From a checkpoint of a small transformer trained on Wikipedia.
Size: 16 layers, width 320, vocabulary 18747.
Architecture: LayerNorm before each block, rotary positions, biases, tied embeddings.
Training: a variant of Adam for these matrices, 475M tokens, 7253 steps.
Each number is 500 + 50 x the weight over its row's rms, rounded and kept within 0 to 999. Layers, rows and columns count from 0. Numbers have three digits each. The size before them is the row's rms in percent of the matrix's.

# layer 3 MLP up, 1280x320, rms 0.0668, rows 0-99, columns 128-191
095:483480468595519390507447471570561474451496458541554459463541574492505492496398468451497465530490533546554593554466486530518500555484524459591629507488531513467421518468464476564479428537546551
120:555556578429475507488495550449527418476444519559558477483553468482479535502501445452544586544606445568460506448555526525415517598508531515457534589468507418486510429505436577471479505506520558
106:453495579552499556490481536556557529419514461534509461512532492440417420483361519508463469458511505562506462521504489418473535529455547471529591505478494529497430586513521436459431502550479547
092:478443394532578498476542538532469573522503474586492584503525481494527490529497443494482481464475557540542510496417450447523482591435516452514470495575553516512446475450507491477526424485496496
095:534567554460434452481563387521472411558502505542462464419480540510574556502510517536430451514474532544549491533449575504484544533446445435590523547529530486435510551459447500524470416587561517
091:564504528534402280497517437531556541511413487547522512508569548514526475477495535524562570495486517524500522534467409438422490559489452453525515449491499492419409524454450512525464442580535492
094:455431459476466491485548559503472399501509495559520523569525473507507534468577483405439628500491502496482481423576526582452527540516529385559518519517520418440469479485497526478428494446501505
108:591554514482494398468544514490441574589369483524514489521484488406562544461492459493420434477530526475511512536485491481404542481457519495522507602454490424536420491468510545570402461643505567
102:541518541516469452490474536544520532444524400498570460464479536452540526435524488469469472538537555442508491501526482501486492629484499519532633490520591498479411547512454534517452413541604562
098:599520514537500456553512493523469504540425435525455430445492415445562547432535466541503519529490672490569487466472533500425578503463548460525576620575507562560420486477500454562483429587522627
096:575503547460570487495517561537526521487482492548530495442511549474494589501489403467542514560523569522434480604530544529419551561432531479498530563507558414470452489516378480508438489528464513
087:581526518530431499478530513475513431499455443564513446535532552480524515434499527495530453588548504494508484565541482513449565514430545445450528562506602479525411529515428551515457433512650489
095:559554508382515479522487489500465450514403508505435500513491473426489497482420471458594447626468438443478500466443449601534464517514468487489481571520516573598484510546515501525503564451624467
100:474535470569510522495489564500581563431597493498535530492507473464563490499497472364399629431579533530535537569546469420462486540533479450556562507521532567519483490427498442468482503571448500
103:527483469481501454536463454510471426497482427502493477474574480499526543408502456511483413531476497443525553472537494539440504488476522466532510503551543460492418544434507552564443408508582521
094:492479555546400541518548511503571427493530533488609588563495449457460526456509483468411568555607460580534495416500460447462495571337532419484527548453421457490498536557506498445521464525487545
090:516559575465487451561447463499610529520503477572456356504532550486457515532486377495470473519427502539473494469482592499475474637475498528515529498501526507521405492400496598547511543486528499
097:483487515509499509485630510520501522467478488497592479622489448469535411452421470415427414457464433518513445487529469507498509482539464486579529411468539550488393556496491540455388516592474555
098:475428556432513506521530498515421577565521497441521504556432480443402513491582518515447510548532506448553416388433462572435438495398412501468484514552536516468467620513523503510475413532590478
095:579589513458518505478524554528532514537476445553441527504537519498523415413446499458537466469506634576500456535507410503517478501544487418450499565587467534532389523440482513547448465623481526
102:520568529441470467492582607491594572439512515508606546483488531492517516389491436503544537542488499404502515490499510453471405501403499511400515466462520457479470505493405499523433471533573500
112:491536575510458491468453518521478493488464488523529464444481508458462560424511543527476523526514450572605479501509476512494494474479494508452527475543585471549385579512566632429501430502573582
104:547439538553426449563447453464517558503512540464457399581510545395502514444473520544499431555612445585496502518431480544486526507415492525427522424496613513434458529496429458567463447509552615
104:556471527470488464485506549416566480568532541608546558490693421497568419426499544493469624500548513511554502559508630435474531519525454412446545578521452387451556411481460527484437533618492505
097:521551478422514508478456513507503502462504437556527484485596533471519496437468459440550514508509589423540465553486551504418510586504541480535653519417574449598466477497446571507456547516512462
100:576497577546500465494444515507495488526588496520483575495510449479540586403445505478507560555477498461515479471545490445379499575471462525508611560381438461430523512524452476486425538532635617
104:481501518457579540463504526561485550503439478491629572475519496519611478516357456426567518507489510507518486458573432423507566480530523565554538561423465496505432440505531563462513468531551506
099:548491473508452479514503501527505581486550465527559498554538484480538443401452409584498439553486495496501549513525501481468568563503555460542538486485511471487519511495373409519456422501518502
122:528464548573536484478502591488538423469577511460487564486581473471550480524473460461428516484553465553513563470449511457468565491565502485561525412565486367414455544436457474433437467599509614
095:498649467531476466604521488568466524526506520507480493444527467521538574417484507492546566532534553547571500570472529561471496532469566399486549500566515533510450530435450445650492441561520513
104:520532498485533447428484507501561493484558559475480555598542553442491470540462499503477504533587557469471479427502471590547551493491400433488496506531498497508510518527507425474524552541539468
091:489448476456532515452513448518506526522561507435527478566466594548475486481487398572478408547557447581465412365466488524499503568488509436584557497607542528491467466525426494456460535495538542
104:522536572495483413543433520533563506539434507483531570536491548455516519459435505539479467546586491436516586478510519539529559568488472523454493553487611510440493566551525537589472537504637523
097:500561542477469465539562567500424425517459454526465454498499448501563500399453518555517594494460497534549482563574536539458475480483443427498527487586515569476486519502471519500416410527539530
094:513582490438458544558473510514515519515452482521476456499445457467521559391500496545447506506441610483582382499525510506458579513490528473449510474455578443415531583506484461468475449518520552
116:533575435450495522535578424481488551442508478503528504544462508487661469444410491310518534571413513418546498544561471462456507551543584532649510581555473491537468463410471463521468459484482512
108:643502508429608471479558586470471459446386472528449485593535549434522373487466535566539474586485512494425444511550363480504470527527519510565473586454489378458540484474474509536510547470573544
085:527560547482472483528486577495439510492514460517441585497462493388493590470579473533463531586443545540585538537476414503403504554469497516551506520433549513527470544511548586468513465550499502
105:569563466418474409473546543539437445532539487620464542536520442499555477427494505511589618486376514575510504481460484495448486449515584525543482521532654369584439522457524459553388523520481536
097:534500579581504459455533477490476506491570483530512459542507516470557426443448527497497464459482468519565517524551519395494507488599498474599513443522520534433421510445480522465420528604549502
094:519416531576506459443556516483542597510484512483501478602530556485516411503566487472462608576481498444446510463531486480565487528389574483499505422497537491425529524538434521513538433492559426
099:613441544517526477563466458484530392484526473508576534566457549464562559518500523468407496533543483472536459517593563464420644548505421547536487616501543451457555538472483512496485509607564556
100:582516548511481473512484467516506543529496475597561477511544478450543492511482471525558551561434522493551558600440465486482489502537566461571560562566473489468460514484455596501381507598506475
094:585536520453500456483504544473466540541457477527440483561549545418534622490471502502612457493496513469498524530456498557445471504420518441491508497509543474466505478345509491584502483470523551
113:505457450618501454401531551572549511478475445585548525502561565559535438595488588416484537532610547447611551581535588473477619527543501483531579560500535464496498456542465599427494530578572471
094:522442450523512406492477435505615522488489485534528489575551576474567475439506436555514547576497481525516465536540462422481565555439552441539588537493606400388505510508432542504410486611557552
085:506452507420573470566517500484460486469498382536444475614447594485478390505462415555467480495454569542555415558561493503489598498482656493482573492505497515533427507521525445487502463515496512
083:584412516456543477522480402447535463427426591531522525525435526495469521528469476523512449582539512465437583534499399575391412580500531511492484504540514530572495583502417564554510487485562576
099:559379488470447495463484492453541415481545553492500533559569439510549536509405591546526500514524466463515479577631490522497510509498500466516540606533555423558493503507508628561474543500616520
097:533491505471505530545437479474544457374526487477484546510483499486499518441437473465401410579572438455522518458501519413495624521473540467562536463463597479480555452369456428433468482486485512
083:529476530454493480554421525528578567478501509462496511435563453446432529507448536556545473546452499549541520465448434481482418513483468493474501513524468488482417548485484541508501488441544472
095:540540457474517471460458535600531470499423435500563448439484528473507542405487451528549421548497530502542493556531494537561546543524564515509520528557544428537466521509495451554502479534589520
093:634555514452453514490562457612521441426505486519491515490524423449533560511490483544509455518588436538474566495471444444531482498538405518502478587423453440562498616448450525530492521565555525
098:581485496498475528505446561559562516414539431504501493501559482505520454492462523453492521589498522383537455579517504486491546653508593393479594538551613556463381563511455493597455462499518514
101:525452532592515445492436581484469533514431489476539384596457500492567383590469464544440546516378508489486498476441544557520507446431500460519513422555447479477516492560534610521470530567490497
099:527452500421508412545452406510490522485525493606427412512555549520448540467483547505462515494504454581464433590584603529556453553546443415470587489547544498493483516487474499503494373532469511
102:613449510474519403543401462591548479492487464495473511521519531517502524451443520501506436585494502438505476586537503505397532556463470423434596487512553486435503528421483540579444446515633650
099:635474443506553396572527494541502454491478415539612487566560512522613477454414419470546533544512584427486496555527507497490490482515525442445487559549553486549497434502465431532435540556476504
094:566555494538573413450516556546492418517414461498516416575494543513541574479489473453547454498447505500469496505516476567435585506493547514502457571542518509526503496444492482550454471517532577
097:438470561579523545518438556484501589480548557502506521543530487505421531538473439496508562527466617514442451459432556577457461547379443494483578437495535525523387553532476435638481530443546526
109:593482465495636499569556507477512451514444469579482485506477506530534421417440466480527424516418457595518511530517458420462434489572542461531473503601509475498417518466502481497468378559546552
102:537556531426426423482527456585512436523471499570473505489522480498540435446424512469477424570480493457461463477478463480478483539501542397460528512556585519586465479441518487500498393492511515
112:527545515418561488495505543506538513398548440550479514496441520478534462503415447489458522557497564441423467577573582530420635646420527445427585549515502539541459474539489449493473533509511498
085:507416552373531553496590509471446469458522445519461482550495477470497495474506473516424550528582564543512438574550445503447503542485629530523560575560486544551463461543478406480457403557462517
105:491505442496535461456538506613545552527510506548594474524454505543531509523461485361555593553408595520494471448633513523506575499474424529586462533517484468444557452517508617474511519509587473
104:584538506470533449516559601438539495457473493516580515527565528526589481535378444457491417555609448517441561582483500470491531534568493519648525539414508505454464495449404528534449557517511575
097:462411482576501503505532416504564541526549523530519379479478493577437506525541490522561539480495470532475457395461511460495426523451377491483486430559556473412481501507454542457393483466558571
103:531489528501542503490529526549535441482494460512570413471521527513503448521434451488523468486493554491472512542434507516483545496451523467518547504519559568500471605466417511418417466576501600
103:503471600618504452517437468547530418490453456500563411447531620478451466461567566495447502557552517511457513469461497562488513477419507453518584494486530474549419588551522550474481466461564519
083:499392516491525464466449626502539382466537519487531535526562510474490480528523443457487530626574497511475453409419536552524541526467534478493516452428462406467510423559526491481382558455561559
109:534514481552597460518522502519513455446498519515574467563569512460518535461449475497518442521517515494421520550478496551516455498537567492464525543559563465543389590480436519536416421552564543
105:565499535525511492536522470551499438495477474492455407430498540488545507528529531510504573564502603443576441450477542568461493461457457390545568572602476453557508478521506568455487500552499454
091:546531502507458479413534517563551502505427450591562452481507522478521405513415486547552457559439523482500513580499445500488528508473466492541482504569515503549460593458453499533494475560583527
097:534475512501546489602583416541435501501512486460500484565489431461585545527444488476561574506504658543413438489599525569516584579506494473515501550559514492487483521475444436589505497502475562
104:501512528499493521532447482496560516459540470526478475561457466460481547480490499531524491478546475479464446435474537533430406498460521563409471506517548497489397534478475593499453430470559538
088:480468566532437493582539490487436505523373506523586595545456490407458521403436451560540520516521490513541486495440447520500509507458465422463552537396471525428455517507479511429515462469540540
096:612540475445428467463568465570525429472438441554538570556576490494623454502553545385538575514490511482532555597520571441550540505569458491505576670528480473556466445466465535516520537555487474
106:492440461462419476551570438544536399455435465563474512603450451479525449467453476504421580513470594428616430564581505468405529560421495481527559544491510583497516548545462418520459427550482563
102:607544571509506446575494440533523490426559478501503462542507556463578428487418460497524477534492552416487496506481518506475511541473460485420517484545559450546427538476472537534453504611581546
098:496547465524501342504530481572496493540473473595459563487564500569501428356442546465430553501510507431520510519543430507438476499482421382508541473533530511504481484392458483604498388583492500
101:519469413441484432544521470503482489561437485597554468626550490484528461400508504547493543528463528549539513545538485535474526482467520475533492565479484469478451493518506556536474414608537492
125:496459478473500485640507509509482594501524461518481504583552450388584500437407395558472506520436544493508476522482519542453583486470590533507457488506558489450477491507537499582417523523570492
088:516588433583521496539528436438563478483501546510524517561576494520530466480480410557520470499507525581453519505463558464506480599456589512500504475483527464455414461471488534536485565545490558
100:492494516589628504558482477483571441440527480494565493622586467447570585525431456507446427518517487451548501525501510529445585504523521514527564477510513487438495437441438483499455506535504547
095:542520557434538495562510495505595560489450544493530601516480561435436572457513413498575517531562421536496501505414441511474463542458513525419510556471547541541398483507510480512506459539527514
101:540466520474541481569423492479481450442405503496602497468537510409484625489459470467522451539561465515491444449476444523530437454523465556484515584496598549530479559465551574477487483488570581
106:541542535402413454433488569502454609517500504537435511520537503449494508455381513447566521592436587551445538602502495554449494569392481441524535510450399486563501518463510471489522545518498414
100:624535422504536455531470558519611426424481460550526524477528526528469517487447397438519450551462535519451418474511545458492520602478556464492481492525551485474447474476515510461508521497521524
087:564501532527462488524486500604563466487505445582486480488554494472537497437444503443510504547481547546520532547565517497413547545474503395477535589489536463566373521435451491509414493542583521
109:513544439564441486552595583492512537545406524546509484501495484469523507465389426442448569501477475536561522500487419437503527525471502462484580562479420604480442541457483453525496448572527571
105:456451500536470487482517514476452515525466472517583526465452563484503540473534503494414460467586522505617504506499489480436541537486550514533562537482514544507431510551476559508548432528512496
093:606601446435554491438525519529534508520364452582466520526500492486545530478486406436518649528422521445497549578523501486501510490442472480464487635484576516534475427448401473511484407556492461
109:566486557522494423599503486526507454486508531556466541572525446363501474468524505535409520512495559493491437485506471585501468533511492483486498502534562402582496535531494498471489455638485530
101:533581548450440404405464593538522510507464488592506518494501519499574597453558554478461446481569480376523466600466455482425505551513454480520564555430533484500518525470454573505504479557542505
109:513430475496520448465517539513569511428462396556543523525531568422521458443445427473418521546406545442500487570529436540525630548498519428536559525515489489548511509526464486508493498572492487
099:530494537490484462427469451545536461582450444520494444505529513526515431438464543521470453480499544499540504513560460535446586520514481509597547561540503496523452525453440515535465490528552544
103:528508499483538553521443500524585548484401445493474541455522478454483595484512521502516515609561471579595514581475442545472551565493573490531538594525482502496450562555456455507509357575524492
094:635537500441481494496487492530526479436549448523598461491498492524569535413476526399577450560504543422544441497488410471449497608524502420501544608538535543545463578421413533507446392586555562
092:471442555503572514519482437420452487472463471498526530510469570510512620411469433529492399473513526464517481564535489513311455499437481447466604413441552494512418555478510426537465550495527527
102:528557543540531470479516511589465503533484486559500460517476528532600507462470521500510570511429530497610501523523495458461551471550499480602493484594556525476439487533458457503423409628510456